Weights of a small GPT-style language model, trained from scratch on English Wikipedia.
Size: 16 layers, MLP 1536 squared ReLU.
Architecture: no position embeddings, untied embeddings, ALiBi.
Each number is 128 + 32 x the weight over the matrix's rms, rounded and kept within 0 to 255. Layers, rows and columns count from 0. Numbers have three digits each.

# layer 13 MLP down (transposed), 1536x256, rms 0.0668, rows 968-1022, columns 128-255
170195137124120179123105092109185129151187109100095172153127156145158142155117170133072182155168100126109133148216110095162084046113083221123074138111103158124111148093118156100078122155146113120112046138116126176136114150121116129148098121132182111082116065031013079080122117113108128181150093134071141103111134156141127155140126138127115162150168116163097168081172116111130098120177
106153136109171133083086139114111139203102136074150133138150171117129150139157156128109104126054125077130151111125148160181199135103085081128115125140148143160088151127105144081105154166180144119115119133174108168030168052100076117106138097177118113139111197125075054168130137122141074114099159153094140160118112109127164134145149101145117133130034088098137096136172096112100158183155
140117089121129142145146140130073158119107056098126150110118099099135122138120132119128152151096083098119094110091106100082070146134121190124123160126118143127145140096141195084146083146082110109116150055130117104168156175191122156149123112180106143071133094159141157102136129097081093175182130093157145135128100078133115088112125194183132113161148116143145116174101147121134070118103
101194123148158163155094160139078185074150081136174141089101111155137127175120152114084105140122155164142121143133138103151132118159163140123135090115143123102147176096168139165169200156045136096198084119131203119188133129083127143123126138163098114049117159170134108148169092106127128127140132125133084134117066119112136097121150105094168150143109117102112153126196143098150147164128
074106113145123127136176151054122162123134114166158144127105170112159138152185106117125133083082109168142162121101151183121121051130123057071115109115209108171143142084147106094087127116065113092134112131121138137129146127084164107071164091225123156174126173116169125111104118169118148137132149135159110147126143116056131131085100125130151117164131115082117134144141145149185163155140
146134150133169105095152194117097113144123124127221111105114149107149126160124172175153034112171068164127125154144125095134138204166156081096165100085111138107143142130167067133069155103151148081091071064115105118115136134182156109098115164201185115165113137087105062092096152156087153185124116169096138099119149171134075124151124202113116111153142141149151138142153127098135156158124
153166087122095176105123075125197151148155186106100083151124155203081154136119195129130122122095167094159113128137165113144119112097171051103150134171096141082106105059121137112159164171143141089152171148168149128124106106130096163138123165094105117078087127137098115082133093125127117092150117106216122140157096142163100095137136148116134157160137089128141153138082107187159134099152
137154132131193094156163129093169144148099124066121154139149177117143136147118136080126243101205134157119136172118119112137163146156126174131128182148140155109136059114118110116161111166167106179196161120154028140097094141120094141118154106156152090142088111151154087127111137183141161127163119123078126100141136161157134127166113062061155085144124149110078108170206092100122170064172
150119150156095118136108149046052140135103144111206151146105216054152153144070129185035086118157178137118092165145111168122144165126051112166219211171163177112136088123116122150110118089139134108023079129116130158125128153130086104088201046132110055109141102073099177165177055114141056165086175181198135123136114095144103087131078159082134179166087140104092165070136144160105144114106
129077179135134090137138138066073118135080125097113147144136076101063127109162072115105124066108126141149121136102101136134128109116061129130051117177086116105128098125124167116150140130102121178177112140123117124085117080121139098163098138131135174178128091110139135132148156150209102086140109088086151168129127129154173136159098101096126103103114069103100137113198090100146161136141
121139147131130159122109148146122130143165107123187149111110159107138108120149131156134166110152189118097213074140143185138103113174140156087106099111096100128128101162165098077112087126134098131179150084131120101102127164100173105122132137174139136077159140124084147111124164110184140101104118121118134150102178138171053112180129169132166178069056134150116146144119097086117170144073
119112077136116147056138110145169148174154137119141075135112152128115182115137162157179125060175101189155082145126211108107103119133137143131222139146139117137152117140158128138116121179137162112107163172103089112104118088128156146129078085133110125044109109102099103088036110052088119096134183143143079136160079179147105127130062107103118098092184117053152131103135113161138208107156
130122103090157100155155111178111086186103077121143183129193111150195092142119105132164137097138121168146094150141176104129158076079109064167155127139066116113208175109075152148135105139138123140125127154142165132209113094089146104176137103122098132082145152152110089168124074080148118126096156096088118114117141126158110120133099163077097153101086195145173070104119148118146100108144
130169145182113119091148167124164084102140113099181132068138096151113127104071152111133208128117135118139132176139132169100194107041143089098180148127148166113135146126153096106167131120131144138114119160130084148143179147148153095169182126146127143112137144151141088052117129173124121151118089125075101118115129068135113097096126093112107135094105132138115084138172141112156170142136
145160142097141076105116134135154140100117103146049143140049107132151127076097178095160234137162135114125126071147160084139140130064169157105098106139108120106146114123140136109146173110193119157176137141108096157070127111168149131191134087100075074128129118109074155112217124151121159091150131130173127066143087147140149087170148162148188132114135144117141180127170143119087124125153
115125127123163155171101112120187090123069122190149184143170037127208090155138166158127214109174152097118157070125129121100135155147124138093146103092108138093188134140071141079123127154192096175157082061166103109074119110126189129163121158144188138153106078098123181153137101133140115167091139155166189173089126164064121176149161045068081113107119089096159134124087138157205092089137
088089147110139173085121153084154118136179168130120105124126149148161071160119111107150000178106137133131160119113147115160102132141131101122153149144211102151173108131182123097127129159139110094123140135133136114128168110119094062131147090099110136119155165140088121144124078094141150156122093135103077133118125194135129126126123118100109130182124136186142155138129142109108124136130
147122106137145150098118135190177121137098134113216056118168126197103079127137118149137139095145146114123158147098182112060131148049148130170106130159133148142104111217106137126079108115092135125123143155153043166178150183089120096148182088176151200173140147128140142091105138126161101108127164097148109124122092117136102123145125133132121143161142108161164132135142140122079112074103
160154154163160161172142141063171188119112118128161147159090124148136152157080140130180129117142125138117093116146127175096117097087130125118140120181099101122059162113061141132134125178125118155140136139080145116145152146121091158100112135150109151176146117112108149075100116091089177154162152108159221162152116089091128098136111156091121139158089109124128139155144132112150157127157
156157100092086116169097138115118179099143115144141135124152131182083188135127135136105128148136081139202112185130139117115143088109152060112113170147122067171072106101105164113052147131101066135164124097129109130135080114103151175186147115184057108146055118116114122116112123121170078167151099133104161182184161100120156122147129168140169212163117137101143085121089120112183117043157
108167116164122089143123070180150089136155172103136153153182150102080122118142101122079154169094078206115137162111111110189121155073117141134178111141136057141008144154143179144072190145161114100141185091154181132160086030143144110126135137099104130154094153163118177125131129136118154137149136085093174101140164120107143094119165078076143150033093168166171199171116139039102075075150
135114126104101204120131150135141146140118101119145132149111144107108157138105098117134066136142135117139146078121133145123139110087151132140123137091162123157112135133088119158108136131129128139099145135128111121147110123129146120128143156106131088120143147104132140139128161100125171113104130128167112122118130162112119116105129156137143144113163152122116127130107151162116125132105
131135138114128134061136114144155122127162170118157126152132148079141109133180102088100141160168161168084094046138115127115115148131126141197147089087084161144130083107167169091154116181125164141082157140136111092130115175151142190092144103133121147145165142110187153136157142145109197146143104200112124115148083085135172091105125133194139150158201153126117059217136122133133157110120
102164130163191057146141129136166154170128176114090154089119084101103151087106147149153151096158123155058104115103102112067183092048139067096138181149073068046094116121125088102145158162143115104090155208138104128152148088148108141159109177163130125150145129109139114122152103132153152101075095113088122131122154149195172093163064105113115100116098135146096194153117097144102189113173
118078140096081138184104149139202119185115012174126069070128118151085159075086120096121173109162156116163193055123124070185109051130150096135132107107094143072107138083131112133117125137081116168147143107148160088121157097153110141181097148180153118183035217131106114137185150124120163143092135199127133121131210137119136152085187133106120115158175102148110183129169078166178128105090
210120181169122114081158105182082143109071119132133065113099159109136086136098175143144183153137163109166157114128065096093125162130148101147070152167111172137128079074118131121123081133078130114096117083115140101157197109201124127180109169089117143172181146128133162110152153062133096103156126089135102164114181072069188158078099099139110097092143117156086107103147160156158126095104
175103121106179152122103103134157106080102196123156144173162117063075126136084132146049189099121082105150173186135146112154072135145148103140143141121160117060101100132103094102178103093112151108114184106119125126180079095086131142143115143154180108131130070120133159105104134105141110103161177220113159138120090146058177146101104151129213129081185143139098138163094178148079103051122
108112063169142150105115107122160112142144179117148138133122165172132144133190155063112185131148149067163139113125130136155149066121149143126114110080129161121165099126177116145139093099130103145136148119102104164141140130122131126153112185100141123149108042101143119103179165132137085122102134135112143148135135126157105117125115165105137161121126105110122140133112142074142141152149
066079133109142146090151171107121088170093149168171126115108120149082173112147127152152139162192098121075140153096113143145154191177111163087143157109131138182083120129154115137110113140147174112139124118193104121116136105215096090102142133159124160120081128182137151145039108153149087121139103177113156156139157101111126100125136076098154093166157158128140071189170160148132114107096
198112087130126071118123135182147102122051151122153137159183118206146138154179119117104172152130169139158146119111094149142107119140171068097213071107138115150138143153090094142179191126104116119155112150197168145116068124136167178108076088156049092129191088197156154090169159181104158149110133085163132156137163121016104104143153090192149119096131129147149122121137140188132133111190
124177115084114089114117146136128113127151095129163146150110181093108123108142112135133138088100215113148113082085132108193132131095087113130176119161106128135126145140146164177160197180168144148169078142156119119117132091100106197152044158149119119109144112161108168111081177131178141131154143106131127108132081090143148177114126123086169132112074101067148167168123113101062156165111
093107125098162100129131120131143116144088118088159142108120097153153062114107098107115013096148153175135096145099124143135137153141107166140129156124081093151159136152157111138082154125161169126140136183111169120133101152156112104154115098190146118077197117138133151091134116088145137156091138129114136150142108113132198165098118161142117166130173127125071157153133135139100152129107
113083144122085138137106097135149154124071131149080160130157156140116134144123145142089215155137166055141139121196101144113141045123107114141137117164117133073169132085055094074112128069090146081109091144101114108132158116133126101149156084142133103175217197136069157125138135178097078145169114124074217073095150097193082142112141170162090111059091144127167152100133126126102141155153
198165117139069103140111120144100126122149140092116171175159137152089081094131164137155175130099117050124161076151078099076098115170153124166236060094149205090089125109103107116187098139073174178125119108154081159107118126087146149126139136084199157238109091075161103179098131113138126120099133106146099126103118137120147093179136133158109164122163125109119087092140080173160193153077
130164162176210081110042125152069113168064095152074137156201104134137102175155042142155116118156167121128108199121076107134156131152156113112042153072152159132152132130154148146117197119061095167121117164178047226144152132091091126124149128147183127169118109126043151021104129156081097115149120117207129137113182155107145121113101114072152157102118143145109073085114170156128144092079
145092067117150132084156127138135143127185103137141169084115151051105130135148079142175061142142141149155169114101145098107148178124140078158093164089149115119099121174145126077140155166137141132058130203157102142102110142090108135129185049132094128148141091119096146130145102160199131116107142082169088150145129111123148099123118101141163106071127130110079146129130119107173123120131
071077076106110152137129128147154112077114201137131058146076090135201087147109139112179081111125168080151171150119132144204140194194112095155057167178160140140140102117139122137134208114094095095190127156083162099093137167159070131129118139169174105071184126169137151062190054103227134093114101125147176206146172136178095100099149115162086178123140210131094108132128143097044187125229
119108169125134110085116087073152123170130117153136093136108145220069165119080124173154177137096141066106107138128121126119122130151075071164093104132150154088157152097173142163100108157140146153135145164104126102103036138120113105160125108131172093132130057084122177106165154123149133122148125094124120153128197118147126093137135154144070137143073165147058119135056087183153117093159
128162105109119116109149131129073153140089121096122132153149123122139117093145131104166089112131119154178120131158101149136129144155130124163141135115227124158156068119158094213106142122129126085144088151094114115073223156105131134125158148149113199142114099147115099126107116143098126116096129114156092120148123164167163119157094151156153103111118089123133105140112132143177098177135
190138169109104118153147151173070193122104114102139104104121131128185151169151174102162141150151121143115127111106138090043150149102142103107159154110076100171172117125150167125099147119124108161149070132108143141155118159100120116122110135132143161118103110159139162101115101116128105154172171168142191141190102111092148129131164145171083175087088061091226112105106136115119129164091
091105079115103104170132159120117089131139127110075132039174088140117121103108110141087220141187128068087157130133123115090138141193137129139098160153082198155160082106091076113155059160102124108103089138086095134113135099107133098108046150117138151111074091109116159111210181099137124077141120139085138151099109108121140076152157154154070154140094081137037086119128112112129118048101
165194070091071080148159194163109063128204161097091144128149111150105069088119149139164073096112119133119139161098140032125132142162142100131099115127089185105104106084181066081149112114093175168156189147155060047088135141092067138088078078151177128132141146142115132148140113133103177133140022124125101178118114125149149151125104164144118133151100090182143153123187149105091122137152
157161138140097163147136115139109148130133128165168109158102061126085123122076100161110026164178151100094119137150133111125119145149115087151154171148255140138136104146146118126176133117080194064164154125091131124129210106090116144093078116178149158142142083185150182125107105150134107197140116084121109111090132123160095119136117162144116148164115180144146128129152110143195137136142
107136109145104135120152067145142129048133112161127072122108168134155121153116122137102137120127128130125090147151105035122122158060089155130186085154122105132064129125142133146168131146081163156093171111067186113152106112104105165124152147116106095096095150135073169101093095092168140146128055126141114118128116018138144143160121149135152094146146121120114147113054132141124094109202
111099118131178121134139158134146070091107128114158161095097128185126150171126193148128170203105145152166114110113186143119141142171060137119135124129157104076135096106134072142116108130162134103153168184110072094134124082146057068088117137179105147116132183113185146135134100162110127077169118146123102125165146150187102127090174101116135131189146112101102147153083111127167171099132
077100071161151122103146116167140067072153095098143164155083145115165174193115185168089173113178117093137107049161109090177107097197119120147135127148122132117072114114121144135113161127135156134118140158120102095115099153122145138076123092136172144088145105157157125121171116108134123149126117146134164169112122118087173128119111160084115132103088119164101108129186123117148116109127
127077126061143164115097117116070103106101135102060114159139094116114096122145029107134187109100086138145143119100112148119066142121082131079122059128114143154145150112117120106113158171142222156135107117174031140103216124127138084099102187070172099138162101151111139129129143144157102093111132089146075089169176111119119162157088118131110164127174133121169140105197078141150128146097
130098096152117108072120136151186136163124194166148078153137113072154112122113139032124197138127122133120096103156085056103057064148136162095157139131121089137148135084126142159144164104144112211153085156144060110131077173191123047166122147123085160054069094154130156100127107150150148157176114187136116153122166131107186160124139216143094100066112112133164092179113171158165174068154
137132180096137108171092167183107168090142089165124118153111093098134159108106100112104079039110125155175174137120105088122145155116189130117105065101134176112153116142151171123113163121114122101166123145131095161129158133130117173148109108135093095146122122110090105155080114141149146120072142145160097165124078116161111139119163121112077128071104090143120144080134144135107097123163
092114110141136150131153101178167147106139176126168105140144147122149136116082104137150000122156093160106154140110106166147125151179112153114102099116186108148144145127152112108133105128124156156097130103119098094120119150142138122113143120121162154152148119103126158140144117135128113174106080133133083108126105121116097149095125141145105139164170131141094120115112087139144132079114
122185137134060107151121143130129114124173089131130109167121109128121162092099107120152155128125158136149185121119136169182112142000138086141106132203128095099127117144098141146125176135127079158126139117118136084123108123123141157166160146109094148132118183122112106133130144098122118098099126182150116057136089106114101103115147099128140149183118162140098114106102136129132104137168
179078187150164124133108168129123204079126168080099128100146190155116126164104078103144191145129143169138161139134085165129122104156096127200120110141157136117103122102119133085113132139103122095128100099145128098124092141175134192139193101123124151132091083109137114087145073072162203098116125168102135164186136138120121110171101102159078084160131168132135103154131049149122163120150
132144119087131135104167117112144124148140130162114128127111149145087157150158086119145050154122111128117103129144143107106129144076148133126117090156150103097192102126146148099162159163141143116144125110134137099132203085157116088146152179142111130158163123083163147100082127104148085134117147150158139162135155142115144102136105076135193123174083111117137128093129117182176128101154
125134095135132066161100170147140140132131106168158124069162095137135078133082135178171054164123099162122096118152125158083093132196136128157134145097131118140224143110124094083129122089140153066106095151154131142152166082179111147139162070102202140088141144076091150175145134128196097129169088071107100139136137133131141170150097082058081135123160158151126118102146099109159173158130
163148106113071132082168121137111127153085134167170153090078071102127130162110145160144206178160143098187183138077136158121110106118126179127199136145127068114150188145151111109129146161132113125152132170124143095156147140146121019103103133132126192114120147155116070088031109123096094162147102121097136143098158130151169176153152144135169148147132144090200172101159150096086182146101
# layer 13 MLP up, 1536x256, rms 0.078, rows 969-1022, columns 128-255
104095092165095220104135141059104141071095124139156154122152145092120109098131069105170139147155141110090174105150142103098106179103120138140160161111123136112157129158134129146113105101099138165154129143112082143157140120153100158098142136156147130119190150106112132181129139124141128152121092153169121144139150115121157135112153122109123160169142167163166116131088190142160124113114
141090091148094169137191133135170150085050160127113153102163080104115156151102088131127123116176098093101121214103139129093161143171121155137099087117119185176120173118095108191159125107148094132071092129078104176100121113138159111103140182056115162142098143081092118182106121108095118144106139117148159140125118112114121128122129187135150109122199110139124114092064123159093136096065
178131134143136106148101145116114150173146119139099133024132132084055111126114157117116150078116168079076174105159158101159184135133137175094155108091125132156134169112097095139107146065139102098162125099149153089187159087146130124113141115057099118111110143129103143120142092112139146107085152118140121040112096132157181145137104145127148096103169130119100190113164104099123171101111
107148105064144119182119145153106196118141191099125157109162172110158154121137064062142156150137090136143153188112148169153108132151125147134187105104162095134151212108169177110122168114130110109078108114155133137154062112122191078102129175139140164183151078121153055126123182072021133087099113115143148157194143137143107142143106159113209120112121126209135131090130151124106149169098
168129064157090162074131132085087135118160134125170058120121117140117206160132095120209124075136172088130107112110135134062122125154115164117180090127114166133093155176152117092111082110160113120096148113113093086161160147123092158097094110107142128116079167091089136117147167118116146111104119069142106134137084126068149163116135135105138109082159097132159129134140180137122115138107
127082070125137078111092130087112153124162125191124081141172147136107101180100079113151146181149153124111164108153159155175150129122146155115106148070110126108136103034127134160146119166177155057157120137203121165135143139152128106092150097101108102123130138107193136142136148182142178127075156137126148151093189157094164075091112152156199173151126148157099143099111104139131125128111
089154152081158177134171111161113117161074093126085132152130183102183103105127168155154160137129155144087138091123174188129116122164122178123126110109115135123149150159195120139112175107066124127046149116122105120178087081088115088137116079139133125069181161073201086157125210133120210076133159144134051122179106170159109105116146088116137142140148103136153120162142137117139138130136
121166094099144139147148098171133132133104190134166100112174115116055110195076149099160145109205123120124158109082118107113138143120146127144082126053080081131159123137133098153099075119163123110107113079143183109167102155202161137156197134161084123000123110170200140150108147132158170076184133135153166170104127178145144193081115134125137149114111117125144111227129175161127127130174
152119120128122135081165127188095097167061155107076103121149132151121086173088100107108133111093197120095117109157106187137172152155127158132097137059111097190062162163156080179121150121152110094124161145119151086195083140160116153148101128153131136125098078063118112118107170096160136115084108105140130089105154087129160134085119153147159118140160130135116072163156122124133164134159
151131082151096120128154139192106207069124103124121147135129111136140109092115083176137136135132143127070111156147094126130140173104193151196074067091101096162114128129128168142089176095092144177095141147088128157149096113114180176128151162117112186092189173102198120126161146107148137133096203133129124138140143177154137179141091124112086122117067165091179100131081148121163119117119
165149075183154140146131143097125105108037138083062124149110148179101155122124130147158148131107167136136130086127106143124122079156180182164149176110140122132073136206172157055095141170137071176148119157079137187147090136115077180129094199124054131076115175147167137132096135108108174109134095098172097065077129159125144175103054136158157202133174108039067106207114156110096149193181
163137098090108112174130150133118160114154121076155130074132082091125100185115112102122123087103106187115138166049166139132103153170150151130076109090106100123073078147085183167125071139147101077174152112117122073176108103148138182185117154071111175172119154091115110161104099078149116157137175136157121113083141114084173161119093104106205135143124142168071136110096118175099154115042
136085122109088138162178161072164109143074133141125155110148128130098150153121159190098171084141164111143169140124157144105128149099115099117145136096073158065111164069120164127105151121086153098118111130093147144130170116171126097114106123119139133064141099128142143118170128112117150178027136115146193122069157129135166107156147156154110157102162185126132062119118160155051139140149
147147147151178125076084161174189075162161160160131081118083120087136091156110161165143136168137134107083174109116150156130202128130124165127109151106112131140104132104148146180113194098136121067123116119112120091134142176146089158120133158078138067112143119098137092116180120081093158151087159154127132136109153107168128105098159172148124135142138148100139100095122106156134114140087
109105131140130129100072125102103166139058237118111188191187070111077112196107183118175150122094171140127183100140068116123112074158047119147135129087131125114113109152119134128135126146143128068166188114133146115166152114093094093131181128094050103091110116083126106110122103097128136136088062164138127175101109135088127096052150115084146094108119120120172165126058173133175183205086
150120085145138143033086178118102174107110086121130111131109091143155128130127111106127136127165117130169127175116139113168108106130194122137140161138155102135144125151152150162128160102157131128080132137143162177103141079168160153174181160117110162133156166135094108173126106057184149047139171139154146185181130111149168104140123143143090123162128143175089139133100146159084108135096
070088141108049139104122158087111137180123214115092125083186135128061193124075079164179161140140133103149126209112117157146122168098111151101083098072135165139192137143131163133076118087147148121125057115142095169106122122140147122114146203106150089059121102161087139155091141086166156056122148188145139155129185170144158152130178168077125139085117126091112100119089105162096082121140
085128146127153126129146143120146137175127191095068130154147167127106111136066132115069121172194138159188123117111112165122076107137108174164125124144105101127128157115146140099117134127128138131126122117103155083152134150135137117105122151163110106088113113164117153155149152129120136114112146134122153150136106134119116149086100136159144161141228150160093100152145122158086109160077
176138139122128087163084139132149130138156141079162108083093087130086119206116126130159141133156131064159185169171141191149186131137128119138085173136136137145212111158123182137116136077078106106079094096083106126158110133152155101082108157049103057111175128122154111123173101120160160149086152116117162165160124191209121097174110142123141127122141156104086088210097121182126185147130
142078050146148151123109114145097116166138131152084116096137143101130131194117119110142145160135125127111139100159149123119119146124133124154054177142138137167062154164101112160114099146138172153127112135195148138204100091152086157121118131088103115112126093168153109181148133086118104139126106110104145112175147155112147171129108108129151055188081064107206109150117158123156143195158
127127117168100123134106125123114140111119122124121117162121105129148120127118129124124118138096081148150089130119117129145154113096131126121103111096160115084116122120140104146138144135147091173172106153110125119118117136128136145128110134108123148127133108144154141110129144101126129119122132104111115122146123131160115171138144086130118115113109126121141099139117116100137138130117
135136115112137152101155148141174138147138130116212135115132099108109136161097122106154145161140176218117123179073106170151120129115150125120150197126118132126161149118143092108150116118129091103115084143160141148114150131146081112118160126146160104167089164144132117193140137102125140083128194109135146130155131092166099169082070140131141082187135132093105125130105167133098160070123
133127100132139105105139111184168123177070122143170122149129181179152162087058067088043144149173137143070146099162145146179186088132134167118174166136074120151158156180137168108101107101151130137095113195126153122176143059169120191145185190109160107113099146107096126092168184096139151090112106084149101160122150134126121162159111138137144114083164133176138126112100117164219144146097
115134142101125177160123143096146117153181112151049139096158133062082126157139202120144157156161132113108105127124136159131171136142054137107198159115128182150135129183054150144097076140074191152063046102113076101107155143186115090144144124153117057141146121133103171124082135108117135133159084092202106131135090189097148144151095130093104125162151169170136174142115162174150157163143
122150151133082120075135180149172212101106182118077159105175135124127103142125135082164150156129154101116091171081185158177157162144144123156090104073087149129146185099097148146108124039110154116108142106156224111149125109142129101084139125090121162115061122167155199181126137099095155112161185193140128126068116070074143122123135141085097197123133133107128089134127099186085130132113
092155138120089231090129139111138118162158140176147136142067107123121088152123113065114171103191148194086142080133136133100129043136183199112140117139099168123063122095175076152131128125104112137100117143102094154189109093151166160174144144114072162101090130110102117111172144120101195140109089161166133153106070124081140113140105155105188122128173115119126182082040172157098148157159
151122100110100159106139153112138096104120179088150099084139142101160182160137123139082136174172082129149087134128145127132106124147168138110102097094147130129171157083134150175121079112105123080094096087129087139157101146155155174098154147119112153090086112173098176122105118116161129140095133108107107100081130182152086081099129128092120144102130167134147071189113183090104155099065
091104137156187086148128109117102161068101135071095132056115110090086187105125101117081146112116170113130157119111145114172179153161159113161156084060086137110118077141106083149121114076121181120135133129114120152170099106125175176114145141090157061132092121110154087054138087116090178070082079085143108086128138191187102141033098176154091145114161143123100122115162168140166127140119
143120076137086095084049183127094152158153223144105119126149126068104198170101155119091147111108131131100110127085102178077121171145199158115153153087099126121090132223121104116127107058142151104217137100195155062178163103099155156107116198111140104095085110074101063118131155123189211142091148082158153182118131197145127093122148185161125131128187138081104179146063113131157129104083
051129184144161110151125119124105140142116169078136115096128107141089200140111140141113162157147145173151202111134212111115178115148168133124107094144094212103108094089139150160105125058102168140121086160085112065086094151163114171140113120147184089099110095091156139119122139159138127062126107118136017093162125116125194149077163188140097100079108156138163104119133132118186119132101
105125129116164155081145201096098124154088158087109074077111091130132123107147087135139129111133120164150118148148111103131105079130103206121151163128049052131129137133090164147104123050145126106119117142131128133103095119173108104168117209121153112135134146166083186137112147115121158152104108090104147153124098199092170142144086105104104097142170114117065083087120126163150120145091
108105092133045134094146142052123175151140102149132131149132178093149223161102082085167173161170134080125176129096175159131109103152173147222096087142105078108131124139099127142091120184121109097177171131122171087151121090120138065150131135146057134148177155117137171169135150122165124099080194107110183145136084076157171075143137120181127134125134101115162121131098173119139134103143
099127146122088109117097106129156139163070093094180148184098074155152140119138110081085152186124096148160181183130120114152136143116098131170155115050116185143142154164141170126078175125174183138165108140166157139179138095190178064138088126122152151063120119090110129218118127132102143078112186141137186164123110152103154122096131194146160145027164145070151098149109099174131146127145
089081088108142122068154105126161148075172101100131093153101134120172071177108114150153140073166125179157157099145182164134127165176126132154176190103142154143152120105147124175107140137090157075117086138107157124080142065155159197109079130186082105103077141122137109147175194110080153054077132148101104183120186154082187104109094197109167175131119098102142119084075131138131143104111
110123157087104132145127133126102143103118121110097164144099135155178163151136158154123130131153096128187144110142215133159110075139160105152162140114103154103107211170129107091095109122144147062111154097060135143175144092097125112107108076102148066129145157055151133102084143127117117125101103124165142106076085138128146076131108161138111108152152094134157097177098151135137106121151
124139120159112219091097181067096166136119182116094087105077088160163117129116116087137154154136145111180121209128179109151109103118112149134080129126100084107135158106111190179073153078177158121145088132087101112192157098137111055186118162097122133166113138135094178152109133171144126138049120165154150126179134188131146118152053133169122162116120132120048086164070146102105083187119
141097169094170132158100150057102132130119107120129118122144160108106119169123153168178134175174124116102189046114162151160096136143124110138153057099106100104130150126171107120147181053143105137159110149126150133113179144126172107116111144154155100124110125088142046130112105105121135135114090111104124109072119098149162091076081182147133128113126109115173089148116143138105141131052
111105069145119125128049125161110137123133156100140102105108142122113130108163088126174142139190150102128151098118109125136154185135097126165104178100148163115100140151137125152129194104135121108130066131143133132165184078156107169111082161140116130121103086151145095138111104110096140108150125156162132112125141171089169163147095152070130098190135103109120121128095112114136135125128
138083079078140133152154129170103140119138161091086107062074064098183128188109085087160145120133063140210153121089100157162169139143145130114164106105111158124133104159094128074105104153133142120111139130137116101109108080153174139126141154119140174110076149110125156119131087078141162099145160111166057123147185079090076100112093153150119083052173153122146039154121155147086133158023
088174156104182095127137110121127158151134161154098123123123066104176079155137122135139168151189096108141117112096115134141120155123161139134114116108128150235104136134099107174094110133111168130114132118085111189133235116188138133110152090104163138094144150141145107181157154084141201139097108139118176165110140123134137099142147129153161134136155102141142161144079105131150157202111
160125193132116107103100210136083125161175141067098104127084076150144170153103098124060154133113134114128102172108174125101143128128228166125139166135069139125057134093161178198021154107102113089124102109173116045155088087132120064117108168142128121138127108101136130126162143084135185114106121155113142158131076123158153083167115215170147118103143108132150121157098135166080108095107
139123114129191155162044159135071155103138128120144122097097106122143150144142065084102126100147069185096107150117111165092116094160153131215138111134123142152162125107142151112101133146123140119100153084072140070162110135125103145099140143127086087140161086161126111147154100127096156141094140112125125157138096104172123150139160150105126124190150174157108145183107130124113134146085
087042125111155112145133183058134145117102213091107058112101101137073130177138069171112135155091109139166174141095093121113199136186136105152142112099108124111132097133123166170143103107175092028099143190140109111108072173134174138149182141091096118148123110142095098132161143126107119114083139149123150129101104113094111127086053103090131092047140112093139152124102170167169131133128
182148143173123233149146180116186104143116152179143147140126115122097114166148111118107136200115093106148204090136157120132172149175102139119116143101128163105112169042125120121108099156170172095094133179167182113237097125195135163094148146170122124134130111160106117215118143076096154147095136131142112133235117157149173075096135140157184077149165124102166108190100162096201141188108
150088134169122170087123103123125060174071123100141125108089151108114162170144097161144168121143126106114129123189162121137109120145080151130151126114156137176133147075146122170079123108157152147124119169155127153128117135132180066129122116119168109141125163141127079150151184129111125109085112121127155125149127188153166110114109152116149161145088143136124128122118079147155167218173
097144132108144158135086142118167161149118134102138153151181108147130164156124132113056156136063082089098099204144165166099157110180105102097112090104114076099098126080086136121105150075198186106142142159180158145077120125177155134140147095087130159062096184126095107172113131120117177050153129119149122178119094111126086093142114180054113162098125126128158083115155133223116157046109
106119086162123176132136117137213096183176140090159140144169086204107149109058065102128140130131146167169195086142136168183189148155107132108115144124119150110095126156087094200097101167159134081171106112105096119073142128105118098144179078101103079075103128066157056070217132053075178091141118105127116104095125139135094153103098181127189161110121070105200083132082126125171170142168
164088103103152217124098100128153168112126110155140133119076119124086133084106118108064118130156150132087072152103151143056183133155124161121110075124132204181108172170123206147126119114155099106067122131124135130132140166118155121117136119150097111142164114134152118161211163091108129047088216119140079107136109149109086153117126189158126179072142173147129173101125132153043140116147
135060169114116158148098150086120164139127155128096122096096081127087134125117129106155092133121096097161098073106151089106134125152160169130132168168157102142112154163054167087104137099167149131167106115176171090113130100117156122162152128129114127101199074109137119144122103081148167095119167090131140162142168157168162104147061118154158159133100167098099156124126113144109147126149
081178110151171158131156143115118152114161116083098129140111102162112159142122136158154139103124164148125197106086136182134134112117145132126116145140106128110171138158062138151128137060113095120126086173172130147139132096137182114070168143120129110147135094191147165150154099123088178140092136110135129108110157160135140098144146101158156143112125169168097098132069139170161149158117
106080137081132155152140089153097136184104106070168114115132103145116131129155153113106156132113135183141132103146134152114180114165108156081152107108075141154139157119104136160120131115106144079162153141141112065182084115124166141168137115134073110023111156130121148095104159107116159128155138166144114127128148146137136137079161128146122074100190168156131134173140113176053140179135
124116166165112090140085107083106127120171123150082127167083090101154068125102057146139124176098161135126158129152064217150088138154098121140123104116118149157083138138115119161127115130134124090112153184131101145141130173129090171145136135129098123158076145120161160135151093112104108129123113096130106150178121151145134095057128128151124098140159102106126133139100134144154107140142
158154102097115150122050182152109177198071132147156165128134078141065115114134107127171144118136167110127161133129128138139097079119111119113101151111093156163147116120101157143086108082097116132141120152135170126158119116227157120085197115145118131089091072115094068142134116139092185160099150136130101090145093188114130113076153144103082134063172206091076144130149138162055122171129
120086122078076140169100127071158147107091173124113159105156053081092157159097118119134137117117159124145134110152190159147116124150118191135096068063114131115148104141102132129131193095080196116133164073157111111103103158083110094122117138145173110120098131191149136180148113069075140127136112180173072115156144230194119130126109124125123102160151209090155126140094148150129161121061